Each number is 128 + 24 x the weight over the matrix's rms, rounded and kept within 0 to 255. Layers, rows and columns count from 0. Numbers have three digits each.

# layer 9 MLP up, 512x128, rms 0.102, rows 10-35, columns 0-127
144130126158125128075152144141119123129150124118133135150143090121077156127080166156084129065161085168155152160144130127149133067141126136156121158138130135083155135152143134156131153183159123117121114143089142152122096132173175106105143100127132128142118131114101132125083156122111151095126186126120117119112093145095112134115139091128149129091094135093187157079144125118138142124158
102136131105134126113101127117108113130144135101122109145112145188098163114104137144146152106122110181131109121139113099089159137151143114117075133113152152113151146070122103133178072102127115118119148124110111143190130124134143132141119145093137089112167149117142168098130101139113106136122109117157133152154118120099157152172105109117079139168101156109110095125144120109107120121138
134144112130094131131138122146156059077153090148145126141133151151139146112128153106080134135131157159096126118165153152127106121098113102101105112094130141117122104133125113157140151121120146137144105143125142146167148125137131145140143078093109145096082106122088122118096150063104097126147125150127171082153119100129112074061125089130124124151143140110111094135103113173112093127117
101111141160113138136124106133118145122121100165120075150073137128116153143143181134114149110129117132134131140180125141183142150102166145144133103115102120174121131160116134150136144114120100132123067143092125100159133138107142117097116146109125118091116154123115098115158152121110081102105188138125145127129162088145173113122058152123140147153190105159132075140111187166158081147121
112175136134153103173154094136137140093155136136156164128110087173095144110183097096130087093152096153134121154104148138128132129091111078125066145132136146119111092149106115129164164163147141107139137148129110123120083166117157155145143147103147122108138156146135087145135134108137149150122145156163151122117181121144089085150128062116099089126092145127131106126152051084122129173167
160103091175144115140152145123105105144111105099127122148127155153137112160136135125191073122148101124074132110140077107135121098094124117154147090147094126144154121129119122104120106133128113106181111099139116099134094123134122131139098134162130145116155163109164143128107171150133121127129113142149128119114113116169118113156125108121140090141059108129118100130147132129140117120126
150093146140143122120148144118142119117126129125108160121136083127099153084113119122070141108110123145171170101161135142119150137113161126157149141180095151138139133131126131090102135186086112127138123123108145107110143128149154129109132123143167139095160150132103095091146174147143115110098110082133104119169113119143113093113178149120137089093123139133124159102161137160085127119106
156141086084107084131191111119117096131091124168118138118129155121137171115127105134121091040118093151124105070109156122126147116149119141154125164125130159178139080125099155112146166136128134089155122147143128112145155095156137125161137113122142132129136130136115155134123102124152139132100092116118114129167123148115146122152094124114138147142141116166129139116129132107134147141110
126087114108141130159138104106119131111094109160082138090137145118144141113132118120121207129157135123139129142102133123156197167110130100136097121130137153131157074173124102083146148121133145154142121127143147125126142103111124173147122106106155085126135143121147122119129143112155136107124127117125146134098108147162121112154101148118088137160117127155140162144157093097145110119101
181109099102138141204149085084130101133113146122127116179088126143115113133120175071109119132132136119095187117142138165126176106122102119156157087135080162154160150143132122149140120126179114103142123181171137136143169111157119124085109124144143178127146124142096123130128126118125123138137154183181109137123141122126110111081102112097159142136149131150154160140124142128186141132112
121093138141121098080161095108156102064139150099121123121135108149150110179146156156151120131154134167136084053144092105162129130125156167124157098146160133163144181107145144110134187158201191123124138132167136128126115115106128131126104142112103131155124179140115133154131132137115146145108144102156074131127114108138112083177113110138150122118115081136141124095132121109089129160165
132108114102111101157163164126133142088107155128131174163107112153120123120117101148128150139119121128088105110152123097112151110081137125126168123128108137146148103141119133149155091117130112154098091168123114142130118134109098098158134115108134149130147139130151138128148112110126111141125140134106129133154125137148121162119138061134123140160137131110131112125121145111128165140129
104081160190096159123099100099080103127094111123163154135094123137143125152141140140131159112149149127145111131105121117151129166112180105148119146108095120093132131149138156173134136118148148118162100116110131129081161173114078130118144095125111117182133130125180148115132159150147146204116166147137151150137179116153119121125147132120094144142117158106148140106158153151102127079103
110139118138095139156142154077115090083132120131124104112127127153144132129115119090130150133160102142151144104172098096165117144105177132120130097128137095140139107143127171146138147158138148112120140107136126136123127097132150096147140105128142121154163143139127135156141128174147145116158134096145086130123104129155113137109146086133099152147136077129114134098117109100147121124165
101116146159141119119151175158135103105141131141131118152115158150139128137116135152162109119147073183177134130127128157156117145198077118163132109111107155102164181117108101161106095138090169108151086181129148073127116145085157098130100135122098111121108084105122161149137127098087134114098088144160158144124131147146138158115096131088148107170136095095126072138080121089135101100186
121132081112119105129150153106082131102161112158122127122135138120127140157132164104138074161161105108144104120144129086144122143109099104111152162111127132146124158125157141127090117141138099100104142162159120123130109132105162104198134128170125129138142175130132119114180104161112106126122125132123114118142138137117133105111131156152142136170134128128128081114125118132104072094124
104169110107141115118138154110113137119116150113112128133137138114156126106128139133149124125141117111079104147130109130104166102139139159120147107130108136133165119111132113102088115164108078139119116139141132105133121094147145099134136135081088119136120087090094095126124091129171157141114151115149144129122117154157116135145096096111145116104114090124136130108163133087126116114117
104121103149115111113091120154123104132138145099152111124075133119147108106150114150112132138178154148151112156105127128152172106131140123104121130162124128142152081130125145118095155091111115131110085134146098146098163105120098102108119120156132135118084119104152133168113140151147114084108139120130163129163131133114131106120109134132093143129126151104137151091130105164112137098139
139155122125115088119109175103092107109134121083109107146132078076161095126119147126151147158102116167160126112100104115196104099106137136134121150132118096106125125150104092108120156158101154133144119145115188135099088126140130118160120113127146118140129175127116149147119136164093072130115102152176129144151169156109144170151121145170153135090117106116164138105158117133167118149109
144129137121111125159143131139117162132165138092081151127092116147113130137134151121142103119139124159126157148132155112151139154111176138086145124108156137090134110131140106110121093141126066154130126062110126115113116125196083097186123106143124136152151161108133125126115134138098124141163118137108119166122140128202109131157117108139107128115120107123106131105134147127123113144130
111178144131116168151174120118117136131154110124107138138143111105123150102141175112128167209069140156169180117160106111172088145116116124114120125152088131136155122164074101117139109096110140166113086087165104152143112155137140157171131095092131156162135119135127120115146200144102113113148121098120087133133112110180127137101117125140136114135108125084140105136139066146107093123162
157109136110141149080093144072131101109113132093142121149135121128094148121112183164102135138134098135155123119140116154115104144161154126103112105095139152122125143149151135132118147176122120131091111123134144149142144084096057129169168122158113126112093144088140128129142106160124090146109170175111140101126107135102159142121135115106133129119177160091154083123115099132087122159132
135144122094130118133143145154143122131125142122096133096110090117113122142099145155118146129179113139125100132124162149093141098122142151160200126122127159109113139107157095115114153139144109121138110133163137107140115114125065150162133117103153082113117145105148141183136121169144100137169157153133072096120112140125119112152151146136120105127171095123127126138107153115146132164098
132114088138147149131107139091134111108122100108130129136104136130124104090114127125088157159176080121121125131093069120156162112134142126168158153149169122179125178144142135185137109109135106143183141102064143081125171093115119119138082145139184151122103118064134121136081098174132135151107127161092149142140129138111125158123104142124102145096122130112143120132148155129093115150095
120126161141101139121145104155133083115128136131176096135120118136091183133115155110104112132091144109123180133149091128145133132063140097152109152144132153090140106171105111121130111150103146140148125134098108160114191128135141136161086134113187136137136099111149112130141143129139142159134127124143111077144124151164192095149102141125137106107116116143140157163160073134080139134149
106155116140132163128133104122134098114131126144107109146102112149120124108102182144120123111120154123150124110113126157139141122112133153106151128129114111154161132149114140152146157109106140152099117132098125117111098143126174132142150145150112129135109157103124119143134126148155136159147113124134137153126133134094121139103127108131146140107142130116129094137115118138150124152150
# layer 9 MLP down (transposed), 512x128, rms 0.0243, rows 10-34, columns 0-127
114097127129157107165113144151135206096117109134086105134144138178130133149105137120110132072108108053155108098106168113122124161130152085129138118114079147177139150073162163134090106150078095183095124142127156169184151124154122111154126154177110142123130129119136131115140145109115129104100141120118135113185118134132159163155100118123163160110111091149045107178116131127129084132156
167103129124131110093110117143104123171103114132104147112105103119132149119163149140162118097158142113143131107131157109128139130158113100142123132145100156107151121140155160155109165130148159109137109115142141137092114135145149100125106123152127127143136121140128131149118136109132117116110165114119104134102124143148143129145098101122149085149095106114163146091121128106136144123179
099131113136049137101140111103130116144099143100142137169125077109108119102155121150185151140078109160166123101092152097157126118104115109142129116128136139126105119071145159115134108123127105128084145138106141085071115136103124118078144161114102115095162148179158163125155150110161125168165128073145109126130111105138109096155081103161164146123141124157139143115131112131125099137102
134125152094140119116080128141081168125108129119151119116123111155109144146134079146131139122146083141073116109134103125132078129082130135168091145123109083110168094126100137071166080162133124093107148142163111145100149100125069113131178154111148122110165129164124102134171117123134144157161086126091126140103109167130063096142168078111086127130145086097165144103169088110124099120172
139093145150144118118126135102147077114113114089117126141146117125152141188111174134167156125125118189133130113115077143078107123147126144090139093089129110120167147150153125127116096100165151149100139156110127112137174110148076089110111162127147121155126148141106163120148146113116111101113094160080148172124088072087133128130153118095130174121146145140161095077125176147124111131095
120106108103156127133148112108117126139152147135114117152135132139121124147093173108100108174144132104166145152117157096116174126168104124139155150115156112114114132108127118147144080131122112126144174140142111111125137162098148125092080144099109154157129136188128107117131136124123097147111082096132135146105094137156119093112101113117146157050161134160109119140134136145135131130147
135148144130126138146109112188096117126132128117158131151120182079125110112122127124171142173152085135089127137144140141140122156060158125125129166146130123145131138147151095127119139111120140164125173105072108118156106146126084118130113112124108143173137149126124150106148106144129113180119134152101126145127126117108139137129108129149110139175114135118081140142171146100156165128111
131138161157142120161117178132123157159127155090132105137143128104133140088116138155139117169189159105153164158157132098122133129101136169117110120133137134108140161139157099138123115117138131149115149138109141138149133139098129113118114105108143141126131135147144131155124131181101101088131122177139105094128122130117118094063112109127117144126095121098108138150152096134136110096094
120155155151096173142145114119119132095135159121142139156149153132083129134096094093145090088149101138145151151159118128106090111110106120098151126123143128115126123103169138144133157094127137085107126134130145143093130146156128127166146101145089112169138068183130135111184146107121086151144104114160119110143162103119138137164110131137164140105104108136136107120075137086161155140150
161133166107153140098124142158114150125154105140092157079161132107132129124140067095145134120126101193169108107140172063154096158138113089118159110157119133089161097119137119111099193140110110152158115146130099087140096119130086154150114122137149149178140140144093152134128149149132171161146150090119108116096127108101117090121155154080151176167095147113111110099110148149130109135141
101108087100119154155124108064140159099138117143171118099176203161100143075122104100122115081128183141132145179060116119132099114096138084143081148126126127097089098180152167161142102072123124140141134129097168107078121148158106125081138155135102109121161120132142134138162170134134152105164129132106156152136093156132114110109151134137090125133133206150134114129168108149142143117104
123130141160129130080160104132108128121116113148119121128141147133158119121141142116096130139095126089167149148129131156163107115143088085132100153128131119151154137134136121109123148149110119125154110122104120120129106106157117097152153153143148122123105118109117111108130139117127119130136130158139123121126119152127153132134105133128160106117144120121115169118133141129157106136110
117124159133156169107123129169119140135128166113101137101156132110122138121133130112137092154134095109054132130170103138098082162100124146101089130172170131131109087140125126126091124151098092092118141163106121158117118115109156126165133177113112103097145132143123107139116122124107157097147132104163139169135163096113102151139124087134105092138115180129120113147072135093133176111165
114154131128127159107118101132138110116137144128141150126151147127149106114135160141125121140126163143067127125115133167115132106126115129131097116139137103140123112136104122156130093088088132149142179134147120181176139180158119131132124092122108145109117086117156143133143074125121119117118135159104129116155128128127212177117100172126149092130161113116136167116127105133117099124112
084199123113124178146125077140161156133120117119108191133134142113061100152144108061125134118114119099120126134087143135104142152153103137136203131139137104104116159105159126139166190132150143139097167113134128101135115138144106084143106116136130120196152176126160110127140151157162088171135120119155100140155104141149125099124146108106154117120096122147142146169155107113138143183119
102124131117077154100114111135114138160143159148136137134081134135120120159116109136107153138113140100158123156098145116090137149112095131134123135092153084163062153148060146155141097114096122126157099097172148120140142153170115133134125092125159161108093149090130122126071097146154100141137138144135104133131149131121133149135119113121108145083130119134132158135115108155169156133157
108105126126102086129127106124154155113071095122114109137128127144118144127155135104159172121161147083174144148134143125127151107130118143115118149122120166127121163118092138124103108133105121140125135136144148152124107122106149166090089141130169127133137149154151126145123166132153118163134146155138099120126121144131123111153116166156115115131145174141142095148121100165151144145158
154103111071145161142157128145143110153141136121099130080165097153160111139094164125100152108100114115137142097170152120088110140121161146135136085111125142090105149126130131126109128154157136125124126141118123156116129155120135142147112103150087125134143127142124128075145124151144157108149136118132139143092113097150128107159160122123138134130088148185132145149096173099102126107111
129173194145092127162141097151139111132159082089101142122123096112118135118105128101131127115083129133131166132106125147111174136132135146167088127125089085133140109144122131117138096117138155080151141089168134147136113140167117143170106125120163147162122120120124132123208123133164093090168167146101159162119134149149079124098145119189161160137085127176177085139111144118127141119121
077171100118110136073116146114105147128117109174137117124156146119131122137110097101132152142140142103091128120104159108138094081106099107180113132174137130145156103142089165134111138154106127126101139153181132136161133092140155171135131130141136155149110127178141154126132143121152130100127100107112121090176112137069126143156128118139140143165126118128122152127110073145111093148084
143127100137113089110116145163130123131108136127171119121078108183116072143123102150132107062140150150083121154074120151106169131121120110159099111134111140124103142165136150116089129094114121099145133173128136088119167081108112120141145150121138107153126126128135142140068140123140161128108111141140123126147082141148151105120146126172126113114134155172124134143127145109123133086108
158163123129126126121118128134113122150173134153158114157120154154151103094141136149103146101089128136151134112129130124114121156160107112161108184150108133111136134094103116069130182125105126093093197124153113142139114145165150149125123108138123088147146121117126121140128144154132119109132095137129107097148101107154156102125167147120107112146115136145115129143124153129135163106095
108113120152128160121158135162102109115118125157138109131143136145166160132143136171116145145122138122110140092098128107148117112116118109134115152143132097141158135110100145106155137126108128056155135101123153139121130137167137153084131142149137142129106084123153103100082079125079129096114117161127156128089149126158119097136132123130096115119118161123111137110134087153134128156151
101071075143090108113115133106132141135149137110111105138104121106100145140151101114178130112129133100150130126156109099099181114164103105105135105111122126093140169139132137136112142054121169127071153138120178125160135106148110092138110100149143157108146079160116100156107153142079097132151111129122156125103134165109110125153127140190138109135127115140157138121146135125163115141091
129118115085172119142150127109115169151160136120061131103126134131124086118112123140158095175108115167094112141105120171143176175159137192144093135094134111111104138097123122120167121112108146150123161117090120094160135140136071106098143105133089130136168109121126147130133159125105118159145160142103133119106108116132088116143141148153131095101131139139132129105165116122145136138132